config = dict(
    head_dim=64,
    norm_place='pre',
    attn_scale=0.125,
    warmup_steps=43,
    decay_fraction=0.936,
    steps=4060,
)
Each number is 50 + 15 x the weight over its row's rms, rounded and kept within 0 to 99. Layers, rows and columns count from 0. The size before them is the row's rms in percent of the matrix's.

# layer 6 MLP up, 576x224, rms 0.292, rows 123-164, columns 56-111
104:48 70 57 44 83 53 37 60 42 37 38 70 47 45 47 41 69 55 58 42 36 21 42 71 33 70 40 66 35 24 61 57 51 37 25 13 52 53 66 54 48 57 72 63 64 24 58 50 31 33 55 61 58 45 37 53
088:41 72 59 55 52 63 42 64 59 46 63 47 71 62 66 50 50 56 63 53 51 47 43 24 35 41 37 58 62 78 89 25 42 67 64 45 57 19 35 35 38 47 65 68 46 46 80 44 51 80 61 35 80 27 37 58
103:43 42 45 55 57 53 57 34 70 37 43 17 45 67 63 57 32 56 56 37 64 38 64 62 67 43 30 27 57 39 83 35 33 36 37 53 39 43 75 46 41 44 56 29 29 51 49 46 32 30 53 55 69 42 12 49
112:24 67 37 58 52 17 57 61 16 66 52 48 11 45 41 55 65 71 45 55 38 26 76 60 48 62 30 43 84 50 66 84 43 37 47 71 26 36 53 38 71 68 42 50 57 35 60 48 64 29 49 63 42 48 51 59
098:47 49 32 48 63 46 43 43 59 49 50 63 46 82 31 41 45 71 64 61 39 58 55 56 59 19 36 50 33 70 51 53 71 65 42 31 20 37 53 61 64 69 66 62 70 39 57 89 42 54 59 43 31 57 27 60
100:22 28 61 44 67 25 33 52 39 51 46 35 15 54 50 23 55 45 48 36 54 30 42 49 40 76 40 59 31 36 51 73 56 27 42 56 62 50 84 16 52 69 32 43 41 49 22 45 26 60 37 62 32 71 44 41
098:45 62 48 53 58 50 29 57 54 65 49 52 63 28 41 23 60 46 59 24 61 46 49 53 76 26 34 52 38 16 50 41 31 62 54 68 27 44 71 66 26 47 53 45 32 50 38 55 54 38 65 31 57 52 57 70
096:41 53 39 48 46 52 74 38 56 38 49 49 17 33 32 32 34 12 49 55 57 68 22 53 24 47 65 45 13 72 48 48 23 32 24 65 68 57 47 73 42 54 46 69 63 37 86 43 46 66 17 29 69 67 78 58
095:61 58 55 57 61 60 62 45 73 59 69 47 33 40 40 34 32 62 46 49 45 49 64 36 69 65 38 50 53 36 58 45 31 19 23 44 55 44 70 57 35 57 68 45 55 46 68 51 27 52 50 43 43 70 54 30
105:21 52 74 41 43 57 49 52 44 39 70 55 49 56 73 55 32 61 43 62 36 64 58 44 37 07 54 41 69 31 46 51 52 73 55 50 44 59 64 53 58 40 52 63 47 47 57 45 29 27 37 68 52 61 23 38
110:73 55 63 51 71 59 55 57 48 58 45 37 59 43 38 58 54 62 52 31 50 43 71 35 60 39 55 75 55 44 46 49 55 64 37 48 53 60 65 38 38 57 53 60 34 30 73 39 64 52 49 46 64 44 45 49
107:61 57 45 41 50 66 69 41 69 73 65 52 34 56 48 50 56 70 46 58 51 51 64 73 47 52 50 69 60 46 44 34 54 40 46 45 50 49 38 41 69 72 51 45 37 74 63 60 52 04 34 76 28 71 49 90
096:40 46 33 61 42 52 58 52 65 69 79 51 63 43 58 64 17 19 55 84 27 38 43 43 46 28 35 52 24 42 73 56 57 48 66 54 64 44 49 81 30 62 47 39 68 43 57 28 58 71 57 43 43 19 39 65
093:54 29 71 70 51 30 33 73 31 33 46 57 49 65 66 66 59 81 23 48 60 46 48 57 48 35 62 59 70 48 46 41 73 58 68 28 46 67 27 35 35 41 67 61 49 39 61 62 70 59 39 53 52 57 59 57
106:51 51 75 57 29 41 44 82 58 67 52 40 45 74 61 60 32 54 65 44 40 39 46 52 60 45 45 66 32 57 45 64 35 27 32 79 65 09 31 58 47 59 26 58 61 43 46 47 64 39 45 38 36 66 47 74
100:77 55 54 44 52 40 34 34 22 53 27 41 67 39 46 42 61 55 49 50 78 36 51 49 46 52 88 25 66 59 61 47 52 65 70 25 62 56 43 72 45 46 39 61 54 44 39 44 39 42 50 33 27 23 42 53
092:51 55 59 48 29 39 53 28 47 62 45 67 18 42 46 76 72 45 43 41 50 60 31 48 49 60 30 50 20 48 73 53 61 76 40 36 63 53 78 40 58 54 39 45 41 63 50 43 39 47 67 47 43 57 78 48
098:34 50 31 55 23 38 78 52 71 15 71 93 61 63 62 38 65 70 53 38 63 27 67 13 34 36 49 57 51 47 67 23 64 74 45 27 48 37 43 38 59 39 31 42 50 38 53 43 43 38 71 46 50 38 42 45
106:51 35 33 51 35 47 65 42 32 43 27 74 46 42 57 50 33 70 42 41 34 80 46 36 47 46 52 35 36 59 42 47 29 48 70 66 50 13 64 50 64 56 61 25 52 60 71 43 44 63 53 54 28 58 93 33
093:84 41 48 64 45 59 79 46 46 44 71 53 34 57 75 70 37 59 76 41 75 48 47 71 66 42 31 72 63 61 62 70 45 25 41 37 33 72 75 29 39 45 53 49 61 44 57 26 33 83 76 58 46 47 57 47
102:56 35 60 45 34 39 57 67 51 86 60 45 51 57 46 80 30 75 57 59 70 54 62 43 67 62 49 58 62 60 34 52 52 63 48 61 31 50 77 53 35 29 87 50 42 82 43 65 48 77 45 44 40 24 43 74
104:82 61 50 61 16 41 45 54 40 51 32 32 57 61 47 43 63 67 21 58 32 63 49 19 05 26 49 48 56 33 56 47 49 60 58 34 50 72 51 16 53 55 60 37 71 44 13 60 66 45 47 55 48 73 14 51
105:30 51 53 67 60 27 59 38 43 36 35 68 63 47 60 33 44 72 39 63 27 40 67 50 25 49 42 42 39 38 44 69 58 37 29 59 33 50 85 60 72 58 55 73 83 38 48 52 49 65 18 31 58 32 46 54
096:99 63 72 41 62 58 27 35 37 74 52 53 58 64 38 56 43 41 44 26 54 69 57 41 45 46 32 65 56 46 72 36 65 48 72 42 60 33 57 48 50 15 54 50 47 72 29 51 59 43 23 36 45 43 57 61
102:34 68 34 54 76 44 47 20 19 69 59 54 42 47 46 45 48 63 62 27 48 48 29 64 93 47 34 47 52 55 31 67 63 45 40 51 44 53 56 86 35 55 30 64 39 44 39 38 41 39 66 60 67 66 51 47
098:46 55 41 24 32 34 42 39 81 40 35 50 49 59 30 46 79 54 35 63 53 42 36 73 46 51 63 55 26 69 27 65 46 24 73 27 54 67 50 37 65 40 63 44 48 50 64 30 37 60 71 52 68 56 30 85
103:49 12 76 41 36 49 14 51 24 91 72 39 09 78 66 53 38 28 38 69 47 52 81 56 48 49 30 55 41 53 30 55 49 80 61 51 41 35 54 46 47 49 73 52 50 78 54 51 44 50 33 71 45 51 63 54
101:42 56 55 57 51 59 37 37 48 50 57 65 57 57 42 48 42 37 71 06 42 31 72 73 44 69 60 73 70 55 65 61 40 44 27 25 28 24 45 51 46 67 69 52 45 34 51 15 55 46 53 27 36 36 20 50
107:46 48 52 53 58 67 64 27 44 37 53 28 50 51 57 75 49 62 54 55 43 48 48 34 26 43 48 51 42 68 49 50 66 53 50 43 25 47 67 56 54 62 55 75 43 48 32 77 76 25 51 51 64 52 47 41
099:39 30 36 44 29 40 36 33 49 68 52 31 62 67 51 54 11 25 79 52 42 33 42 43 49 65 72 69 49 29 69 39 31 48 61 55 45 52 48 48 57 41 72 50 53 39 57 55 51 46 65 55 34 66 49 14
106:49 41 34 65 67 63 48 37 59 49 52 19 46 28 51 60 61 44 43 32 18 47 58 54 23 64 70 26 55 39 60 47 68 35 34 51 46 32 28 56 64 69 51 40 49 51 41 57 32 48 35 45 60 91 61 41
103:35 94 59 32 39 43 64 38 53 45 76 59 62 35 35 57 46 50 35 63 43 65 85 71 52 58 55 50 68 56 54 44 41 46 61 48 72 57 66 74 21 47 47 53 46 41 43 37 56 58 20 55 22 60 47 72
096:57 33 46 14 47 43 49 54 48 22 59 34 44 42 25 59 68 58 12 51 55 37 57 79 38 29 53 69 90 53 19 67 47 44 37 48 44 49 41 60 49 66 61 26 57 63 80 52 55 40 62 32 15 65 41 54
102:44 49 36 68 53 61 09 55 61 59 61 45 82 44 27 70 77 86 76 59 46 91 66 60 37 68 50 60 19 58 35 70 63 53 60 63 37 60 49 54 52 49 30 46 68 30 45 51 50 72 59 32 22 54 61 56
106:77 43 35 67 49 43 46 38 85 54 52 56 48 23 20 49 50 57 40 40 47 44 22 32 48 43 43 36 57 45 63 55 63 29 71 44 48 46 49 65 42 53 61 80 59 71 40 49 39 71 50 59 46 44 56 46
095:31 54 56 40 54 62 53 55 59 38 26 53 35 50 44 20 50 40 49 62 60 52 54 27 63 43 68 23 80 37 68 66 44 78 52 52 40 50 38 80 40 45 41 51 47 41 73 43 53 52 67 42 50 74 50 41
098:39 43 39 47 51 35 51 66 66 43 47 49 83 40 46 55 56 65 19 43 51 65 28 42 57 55 38 32 72 58 56 36 61 31 45 38 55 40 57 39 58 63 20 22 31 40 77 51 75 77 52 56 69 26 41 65
101:58 57 48 34 63 66 84 19 34 31 35 41 31 62 36 47 26 36 14 31 50 70 40 47 56 30 47 59 75 45 52 73 19 30 65 44 68 68 64 35 55 74 50 66 44 63 46 64 35 41 53 54 64 48 23 53
102:50 46 61 54 31 64 66 57 36 39 49 56 65 51 67 70 36 60 69 46 43 56 57 63 57 56 40 64 28 37 55 51 54 61 64 55 62 47 31 31 40 48 37 36 62 30 59 40 24 68 79 52 52 39 57 74
108:37 44 27 44 56 74 41 59 77 35 63 58 59 49 50 66 54 73 42 67 49 46 44 49 48 50 61 55 62 50 65 29 42 47 45 59 30 55 24 28 18 44 51 40 65 44 40 51 37 49 51 76 39 66 22 60
108:07 78 40 48 45 39 31 34 52 46 48 35 24 56 77 65 49 53 27 55 35 57 65 71 42 39 31 45 35 32 15 53 52 60 62 58 41 68 32 40 57 48 32 40 32 24 40 46 43 38 50 37 28 86 54 47
095:35 68 33 61 44 52 60 58 62 32 53 61 37 46 62 44 44 40 85 56 22 19 63 64 48 52 19 68 58 46 36 63 45 67 29 45 53 40 39 50 64 64 40 63 49 59 35 63 64 23 46 57 28 29 43 56
# layer 6 MLP down (transposed), 576x224, rms 0.269, rows 123-164, columns 56-111
099:72 74 57 61 65 46 49 54 54 74 80 55 53 29 49 56 71 59 42 62 55 54 29 60 36 61 23 36 41 58 91 74 48 57 39 63 57 25 41 32 41 75 43 48 39 22 30 69 51 48 30 38 55 40 61 65
094:57 61 93 43 70 54 55 61 41 74 75 45 26 23 42 39 37 39 49 65 43 42 58 40 19 78 62 77 37 84 48 58 45 58 76 57 65 14 63 46 61 55 61 47 35 61 46 72 17 33 46 49 31 29 22 27
104:41 64 47 39 44 14 66 24 53 29 26 45 69 80 59 64 51 47 71 34 43 42 26 61 34 30 58 35 58 58 50 45 61 62 43 57 48 49 39 45 45 45 68 30 34 57 53 40 30 38 65 35 67 73 42 43
083:53 56 36 44 59 32 47 77 41 46 66 47 65 53 55 33 57 42 51 63 51 57 83 50 41 18 70 52 55 40 60 41 31 49 67 55 34 51 66 70 35 47 32 28 75 26 41 21 50 56 11 51 62 67 53 35
097:35 39 56 39 55 50 56 63 58 73 72 75 44 59 49 43 61 59 66 35 67 37 57 41 17 41 44 56 41 34 64 23 48 59 73 79 37 48 37 55 29 45 24 27 68 51 33 49 22 15 74 47 29 74 31 33
104:52 45 63 58 61 26 65 54 49 32 81 55 49 30 65 46 38 23 52 34 52 66 69 46 60 52 45 73 50 50 52 63 42 35 30 40 37 44 53 47 57 54 28 47 22 58 44 40 45 76 54 46 07 65 43 28
103:50 47 63 43 48 41 46 60 18 43 74 30 49 89 54 57 59 29 70 29 40 35 32 39 58 66 52 39 49 77 32 50 62 53 40 31 56 27 41 38 31 53 17 38 45 35 45 45 66 37 65 25 53 27 49 59
098:64 60 65 47 66 64 50 46 59 60 46 50 42 47 34 25 19 36 71 58 48 59 51 51 48 57 49 72 21 80 39 55 44 27 74 80 57 50 51 77 69 59 51 57 74 65 52 53 33 60 44 21 46 67 63 53
096:31 47 48 28 89 46 47 60 48 47 54 30 71 68 46 42 44 80 47 59 41 39 34 50 94 15 61 47 42 41 52 49 39 30 41 36 58 36 44 38 39 42 69 37 41 63 28 38 54 36 78 44 47 67 44 22
098:50 58 48 50 60 65 70 53 42 55 67 58 49 38 68 22 28 55 51 22 60 67 32 48 51 45 43 53 80 51 44 81 72 34 43 40 47 49 27 64 32 49 48 53 61 36 23 59 27 42 71 61 59 61 46 35
104:41 57 40 48 54 65 63 56 30 18 57 40 57 27 45 88 53 38 58 57 64 42 55 52 46 20 37 48 38 68 19 61 19 53 24 63 56 73 19 63 47 73 53 67 31 72 53 51 20 49 63 78 07 54 66 30
104:50 28 42 27 53 67 59 64 37 44 47 39 73 71 13 72 58 51 47 57 60 33 31 40 75 60 44 39 58 31 64 67 48 53 34 46 34 55 47 29 69 57 31 52 68 58 24 63 75 37 47 70 55 47 48 67
101:39 43 68 39 57 53 35 33 38 46 50 28 70 49 87 53 40 42 60 67 05 41 38 36 58 59 46 63 45 65 47 45 59 44 55 36 41 29 79 66 49 63 44 42 57 75 72 21 44 45 55 59 30 41 48 58
097:25 21 27 69 31 54 26 52 35 33 49 25 46 31 33 31 58 37 36 50 65 79 33 70 33 56 63 49 56 71 57 44 34 51 73 52 38 84 49 59 67 40 53 40 39 38 48 44 39 30 89 54 67 71 32 39
100:44 66 38 51 31 65 64 66 37 25 26 41 46 41 42 34 73 37 57 59 29 53 64 49 39 53 49 35 69 54 49 39 40 55 44 68 67 75 64 41 58 57 46 45 34 54 32 34 35 54 50 31 61 44 38 57
102:50 61 35 49 21 18 55 78 30 21 39 72 55 39 32 44 44 51 23 43 43 57 27 41 53 40 82 50 58 58 71 25 60 45 35 30 38 31 51 37 53 69 48 59 53 61 34 43 42 51 60 51 29 41 39 38
098:37 47 67 48 34 49 62 52 57 45 39 50 26 81 52 73 77 44 30 41 58 48 56 34 50 54 33 73 27 57 53 54 66 73 63 65 39 46 42 33 48 36 70 51 23 56 65 55 26 71 56 30 64 25 96 22
096:47 42 56 66 54 53 39 72 48 45 74 48 70 48 45 24 59 30 37 55 43 51 40 51 39 51 58 39 45 51 70 49 62 66 31 35 69 55 40 28 40 37 38 69 44 22 51 54 29 42 42 44 51 34 19 57
110:54 63 64 42 56 54 44 30 58 54 37 70 39 23 62 54 32 61 53 40 37 35 39 32 38 38 70 23 66 73 44 55 53 56 55 43 52 55 57 35 42 14 65 47 25 78 84 62 59 50 53 55 40 54 48 34
101:67 47 50 63 40 72 61 54 70 60 56 46 27 63 47 53 45 62 99 28 58 56 38 51 37 39 45 39 44 60 58 67 33 24 51 59 39 48 79 29 44 05 56 59 61 48 53 32 62 53 56 49 55 61 34 28
104:73 60 52 42 71 48 67 55 78 63 56 20 52 54 38 22 46 66 46 13 41 58 60 56 51 60 43 56 66 76 14 61 37 42 71 54 58 53 56 16 46 36 31 39 75 45 53 57 14 61 49 42 51 48 54 54
104:78 42 50 38 58 51 44 39 41 31 52 62 67 46 56 48 43 39 42 62 47 27 62 27 37 31 39 41 70 44 61 55 60 71 68 51 53 71 34 68 67 17 61 47 62 45 52 40 79 51 62 30 58 54 17 50
101:40 25 57 57 48 27 69 60 31 22 49 55 39 55 71 39 51 38 63 40 44 68 24 54 65 27 29 30 26 62 28 57 44 49 41 43 50 70 32 43 58 41 60 15 60 20 49 52 35 37 72 45 62 78 31 62
099:62 61 71 48 66 43 34 52 36 55 34 50 16 71 33 23 45 60 33 32 42 65 36 51 41 71 46 40 49 72 60 26 45 34 44 30 70 30 23 52 40 63 56 29 54 68 46 47 35 65 33 35 47 56 73 72
101:61 60 37 53 52 25 47 65 49 45 13 53 39 49 50 76 35 66 32 20 52 48 35 57 37 70 61 67 64 27 67 55 41 66 50 71 59 70 46 49 53 44 55 51 56 82 75 40 33 26 57 41 50 45 65 30
097:76 34 40 31 56 32 36 73 66 44 59 40 47 25 45 56 04 50 44 56 46 79 24 21 41 37 41 49 56 55 47 52 68 60 67 54 25 47 27 62 39 36 55 52 39 35 46 41 63 30 51 53 61 49 69 47
098:46 52 39 52 35 63 30 28 42 47 22 22 36 53 49 35 49 45 54 55 37 44 64 51 48 27 59 39 21 55 47 50 65 74 82 54 12 64 67 69 46 50 55 41 29 68 57 47 44 51 57 42 28 47 56 80
106:47 54 64 68 46 58 38 37 47 34 28 57 69 56 38 39 21 51 71 62 58 75 46 44 18 63 60 68 48 73 52 68 33 53 56 51 19 65 44 86 47 37 62 42 52 67 24 49 67 56 76 56 79 54 05 59
108:26 65 47 45 59 34 62 26 49 63 52 61 66 60 58 75 68 64 87 53 51 53 64 99 40 28 36 55 50 63 57 51 40 55 60 51 41 95 74 81 47 35 61 73 61 63 55 49 60 57 56 45 70 53 64 49
104:60 17 30 43 35 51 46 28 63 22 29 74 57 50 67 58 42 38 57 50 32 50 53 13 53 45 61 46 42 39 63 51 72 51 28 64 38 70 49 49 64 35 77 57 60 65 56 45 58 43 47 61 62 66 52 51
104:42 65 41 57 58 49 61 58 72 46 39 55 49 58 49 48 48 56 51 42 39 72 38 40 46 49 57 39 57 40 33 70 96 54 34 39 36 52 64 64 53 60 64 46 64 46 56 57 47 43 36 28 46 57 57 66
095:65 12 67 66 47 45 69 58 50 82 64 40 74 56 56 49 51 80 62 73 38 42 43 36 55 43 29 41 57 53 61 49 67 57 49 45 48 63 52 44 88 64 65 43 59 44 35 52 52 60 69 15 23 69 48 61
101:38 60 51 38 48 32 79 63 60 55 47 53 53 44 73 41 51 41 03 39 64 34 54 52 53 52 74 41 53 56 52 51 75 30 63 46 53 60 62 69 46 29 50 40 56 64 54 69 75 39 34 47 50 59 56 17
097:56 56 74 40 59 37 28 46 69 60 53 68 75 34 22 49 43 18 49 32 44 45 45 51 47 52 38 58 28 32 25 65 64 31 72 51 55 34 34 21 72 76 61 69 40 59 68 52 65 54 50 56 82 48 36 42
100:60 48 48 55 57 73 38 42 54 86 45 56 52 45 30 42 59 64 36 57 50 58 41 53 32 63 42 58 38 31 90 63 34 33 48 60 57 57 45 79 38 82 58 47 30 80 68 52 26 65 58 42 50 51 35 26
097:19 29 43 47 37 50 24 61 45 47 32 78 49 47 45 63 60 29 41 71 30 58 46 47 47 55 70 55 41 65 56 64 38 71 44 47 27 46 42 43 27 27 69 61 27 61 34 71 63 70 74 48 61 53 43 70
099:62 90 40 67 46 79 35 65 30 48 60 69 77 53 54 48 74 61 50 44 42 75 33 39 29 40 41 41 61 63 41 27 43 60 30 35 45 54 61 28 53 52 52 51 62 45 50 46 51 63 72 33 68 43 58 41
099:49 61 33 57 36 47 68 45 29 36 20 18 51 66 10 52 41 52 48 50 44 57 54 57 41 44 66 75 73 71 37 63 48 67 32 47 27 81 50 43 16 66 46 71 32 50 38 54 55 43 68 52 47 54 52 58
102:55 62 69 68 33 70 46 68 56 64 61 42 70 62 51 79 38 42 68 48 57 84 42 65 50 21 41 43 48 45 37 29 43 55 49 20 72 32 48 67 29 55 54 24 50 61 41 37 38 55 61 67 07 39 61 53
107:57 42 59 37 22 16 14 35 53 24 74 25 48 54 58 53 48 27 37 54 66 53 52 62 52 16 65 71 58 48 61 33 53 81 68 68 58 30 57 40 40 81 37 52 39 35 53 58 46 31 38 73 59 52 53 46
100:44 92 50 52 42 38 70 53 66 61 57 53 42 29 57 22 35 48 27 44 49 45 24 41 68 28 66 29 29 50 43 56 78 49 40 50 48 53 62 42 50 44 67 52 36 77 46 36 34 52 51 52 61 60 67 66
099:62 68 50 60 55 48 78 49 53 22 32 04 48 55 42 48 57 44 68 40 68 34 48 62 44 45 29 46 31 63 43 49 49 56 42 43 16 75 45 46 55 09 47 48 31 41 64 64 81 47 43 46 73 50 56 31
# layer 6 MLP gate, 576x224, rms 0.283, rows 124-164, columns 56-111
082:29 26 34 49 36 46 50 77 43 50 42 39 46 46 68 74 54 67 40 66 56 64 46 62 50 41 66 63 69 53 05 82 58 40 55 35 50 46 46 46 49 54 52 83 57 55 27 31 64 50 41 53 39 63 77 89
100:41 56 28 47 30 39 43 52 37 47 66 30 31 41 13 37 59 23 80 58 68 57 25 40 46 49 50 37 51 57 51 58 45 26 55 61 24 64 64 51 59 18 47 84 55 53 56 25 59 73 44 34 51 48 61 64
109:41 38 73 37 44 29 73 60 62 78 47 34 50 50 72 45 51 36 70 53 66 88 19 57 52 34 64 73 37 40 50 39 92 51 49 27 51 25 38 38 43 66 57 46 51 69 57 50 43 53 75 06 40 35 67 28
107:26 51 64 51 33 57 48 61 55 58 52 66 58 25 48 35 88 57 45 30 62 39 52 45 52 50 52 61 48 77 26 57 61 53 71 38 56 52 55 59 47 54 39 30 15 40 39 63 28 32 80 36 38 69 38 53
102:47 66 65 67 45 60 35 38 28 46 47 36 38 66 49 39 40 30 48 29 44 58 42 40 40 27 48 44 57 54 50 61 40 32 22 63 60 51 44 46 49 53 47 50 42 47 56 52 56 26 44 61 34 70 33 66
095:41 50 44 79 63 35 59 28 48 39 41 51 59 36 28 72 55 81 55 87 60 67 52 46 33 56 74 34 76 57 59 47 57 59 52 17 61 26 56 29 55 36 24 27 53 52 57 73 62 56 71 44 39 33 43 58
097:39 43 39 68 35 48 60 49 50 39 41 58 25 19 55 56 38 20 38 67 60 58 18 50 23 26 56 39 31 31 34 59 35 33 39 60 53 31 37 64 18 61 37 49 67 30 63 56 56 47 39 56 71 71 60 33
096:36 60 59 30 91 56 60 71 27 45 63 64 66 74 66 30 43 64 80 44 44 41 40 71 47 58 35 52 50 62 39 39 31 22 56 36 53 42 49 51 47 45 54 52 65 49 75 44 54 48 66 33 47 38 40 60
102:35 76 54 58 60 69 71 75 59 50 27 66 58 63 50 24 48 61 61 57 54 46 57 53 44 63 28 37 68 43 49 62 43 49 43 63 45 47 47 43 50 66 67 43 47 35 79 65 33 46 52 44 90 28 45 51
104:59 62 56 66 69 41 78 65 71 61 65 49 49 69 71 55 49 65 48 46 52 75 50 39 28 60 44 56 76 41 47 63 52 54 37 74 52 63 38 43 54 69 70 53 62 55 67 50 25 38 58 49 39 16 29 64
106:33 63 22 34 38 58 29 55 24 46 47 71 52 68 60 32 52 63 48 40 66 46 45 20 70 41 16 44 54 51 62 36 55 42 64 79 47 71 82 71 43 63 17 49 48 56 55 22 72 48 78 47 65 51 52 29
105:60 46 46 30 26 62 49 63 61 46 41 33 63 26 24 33 50 59 42 40 72 29 44 60 33 46 56 68 50 08 78 59 57 48 47 59 59 77 72 44 36 44 99 49 76 45 56 54 21 63 33 35 51 56 42 31
090:45 47 31 46 51 69 81 34 44 77 54 41 57 44 47 37 67 50 56 57 48 45 51 56 70 37 57 42 22 43 62 82 28 43 40 31 65 51 68 72 51 53 50 54 57 54 54 61 37 32 70 62 53 71 56 46
108:54 66 63 24 27 20 55 69 37 49 65 56 29 45 90 58 50 57 64 38 56 67 36 27 35 71 35 35 39 44 71 44 29 44 40 51 74 56 64 53 35 43 50 36 53 68 30 48 52 23 33 53 12 58 26 70
096:29 35 64 55 42 40 67 59 64 49 51 43 34 64 39 71 28 73 47 62 24 64 81 49 32 40 72 64 70 80 62 39 67 47 55 76 27 27 54 37 23 41 55 62 51 52 28 56 70 50 24 65 50 49 70 66
094:42 35 64 35 36 70 52 36 40 42 70 52 37 54 46 68 74 52 47 90 50 62 48 73 59 46 41 26 25 63 52 37 42 67 53 63 31 45 36 41 52 43 72 49 42 61 39 40 54 67 39 80 51 68 42 26
103:46 67 92 54 49 35 46 57 69 60 57 20 64 35 27 39 70 47 54 58 65 64 39 74 51 49 52 47 70 72 52 63 41 39 54 55 68 50 52 51 49 61 66 79 47 40 47 45 55 55 41 24 53 28 52 65
104:60 53 47 65 46 30 59 75 83 47 41 51 69 60 34 25 50 40 41 72 57 59 58 47 57 36 37 38 69 52 68 16 33 26 44 52 48 19 45 44 59 62 46 44 49 56 21 53 66 51 51 74 64 33 71 84
088:31 73 42 30 55 58 29 67 45 53 54 23 57 58 75 30 36 77 66 23 56 80 77 44 45 36 69 34 51 42 94 38 68 43 50 47 37 47 67 59 41 70 55 67 36 47 39 43 51 37 53 35 48 55 51 44
099:37 61 40 73 65 47 33 41 71 19 46 44 55 44 33 46 68 34 47 39 47 45 37 65 14 35 36 61 36 43 52 36 55 47 50 54 69 42 31 49 64 57 31 52 61 25 61 39 45 46 42 46 62 81 53 48
100:51 31 52 84 41 54 46 67 39 37 35 58 63 76 37 60 64 37 50 49 81 27 32 68 55 48 56 63 35 51 83 55 40 38 39 49 58 70 48 78 42 33 89 59 49 58 42 86 68 53 38 44 50 46 37 63
106:49 56 34 27 45 61 48 37 53 57 41 33 71 78 19 47 66 49 75 49 79 61 38 73 56 70 71 56 32 45 39 43 47 58 30 40 32 23 85 49 37 52 62 68 46 60 72 50 77 38 60 46 42 57 50 65
089:51 55 55 64 38 51 45 46 26 43 53 37 52 66 50 59 56 76 41 60 53 38 57 62 41 26 44 54 64 46 91 63 33 36 67 34 49 49 60 46 53 21 36 34 57 70 44 69 32 42 40 30 67 54 19 43
098:57 37 43 48 53 74 31 52 54 53 52 56 61 85 41 58 44 58 43 50 24 57 57 26 45 84 44 58 50 55 59 43 23 43 17 59 41 63 63 31 87 57 30 36 43 54 68 51 48 55 74 68 59 52 57 51
098:54 44 50 44 71 59 48 31 47 35 60 62 53 43 46 45 72 66 67 24 36 54 61 51 62 45 78 92 64 34 22 74 34 24 76 20 46 73 63 50 32 48 84 45 25 62 63 62 56 55 17 49 43 60 17 35
103:16 42 51 59 35 44 37 59 29 70 58 58 31 59 67 61 47 43 49 65 41 57 86 22 42 70 42 69 63 45 31 39 55 69 57 58 47 24 53 25 41 42 47 48 67 38 38 54 42 31 19 89 55 59 56 54
097:69 42 57 43 64 61 43 45 49 48 57 29 73 52 53 24 39 47 20 61 56 64 45 26 44 30 34 34 44 32 39 59 46 41 65 50 67 44 24 83 45 33 56 45 57 56 48 34 43 33 64 64 74 72 60 48
107:60 55 39 43 33 49 32 40 91 45 39 57 52 54 25 50 59 57 56 50 39 57 60 45 32 61 62 58 82 33 59 56 29 27 54 62 41 48 31 53 40 72 69 46 44 46 52 27 57 82 59 61 73 23 36 43
092:07 47 58 41 39 49 44 31 53 66 59 70 67 45 49 80 33 50 66 68 63 64 69 64 83 42 39 50 70 47 55 32 50 67 61 49 45 41 34 35 37 57 21 64 48 48 44 58 68 39 89 44 43 61 58 28
103:79 38 60 62 56 59 48 59 45 63 56 33 18 27 52 37 50 27 53 31 65 37 46 51 52 74 33 22 50 59 81 28 41 57 49 64 28 38 48 33 32 25 51 36 59 33 51 59 49 51 62 54 86 55 45 37
099:67 53 41 46 49 51 48 54 67 46 58 51 01 47 72 49 43 77 69 62 64 21 50 47 43 45 63 37 49 50 41 33 49 25 26 50 50 45 51 36 54 41 58 39 55 22 46 48 38 36 58 39 64 41 36 80
101:57 26 38 58 68 46 37 58 37 53 40 32 70 75 27 42 44 56 48 52 49 53 75 72 42 39 60 69 50 27 69 42 45 40 56 72 52 45 35 38 56 38 51 23 53 56 60 19 47 40 67 37 17 40 58 57
108:49 50 48 38 67 54 52 70 60 50 53 49 40 62 61 45 65 40 63 39 66 51 58 30 71 19 46 29 70 40 70 48 48 62 46 45 68 84 72 21 20 36 64 49 55 60 58 49 68 51 36 68 56 51 56 45
096:26 71 64 41 31 41 45 53 24 44 67 51 69 55 59 42 61 60 71 48 44 66 49 77 48 05 57 53 45 52 52 36 54 72 53 49 45 35 21 17 55 61 51 57 20 33 78 38 56 49 46 20 65 48 31 23
095:37 45 50 49 61 70 55 66 36 70 52 70 69 61 33 49 48 70 39 42 68 65 25 69 28 59 56 45 53 36 63 58 65 32 42 67 39 72 45 53 57 29 55 32 52 88 86 61 87 53 50 25 34 56 26 58
099:70 63 48 36 54 43 31 87 82 56 30 50 59 47 31 59 52 78 40 41 48 67 44 39 48 45 31 33 38 55 57 42 48 54 41 39 28 32 47 43 30 47 64 51 46 40 44 53 51 71 61 64 28 54 41 36
095:52 43 41 81 47 50 29 47 45 65 43 62 65 37 35 59 54 60 59 60 52 29 55 31 55 19 31 47 51 40 70 56 86 58 44 45 53 49 32 26 24 60 57 48 29 43 40 49 53 44 38 47 39 65 46 40
096:82 41 51 43 47 65 66 42 27 34 50 49 39 45 32 50 54 99 30 44 64 60 31 49 48 45 74 52 53 50 64 50 46 64 48 13 74 63 79 51 51 41 35 28 80 27 51 68 74 43 63 54 44 27 33 43
102:30 55 60 40 37 40 70 36 33 34 41 09 99 62 67 50 48 78 45 58 52 52 50 42 50 43 53 50 69 46 60 41 39 53 27 51 37 55 46 68 69 80 48 41 45 59 27 64 50 56 57 66 53 09 24 16
093:57 51 36 34 62 66 60 55 74 42 22 56 93 97 45 53 68 57 53 58 48 54 25 67 48 47 84 75 46 20 58 76 52 83 31 25 63 54 55 54 47 67 67 61 57 64 43 24 61 40 53 83 77 48 48 68
101:51 53 69 46 53 63 47 56 54 71 37 40 30 48 44 45 43 31 52 79 61 36 67 68 44 36 48 45 37 31 42 28 60 38 55 42 30 26 49 48 76 56 37 58 56 83 44 67 19 46 71 60 46 39 34 48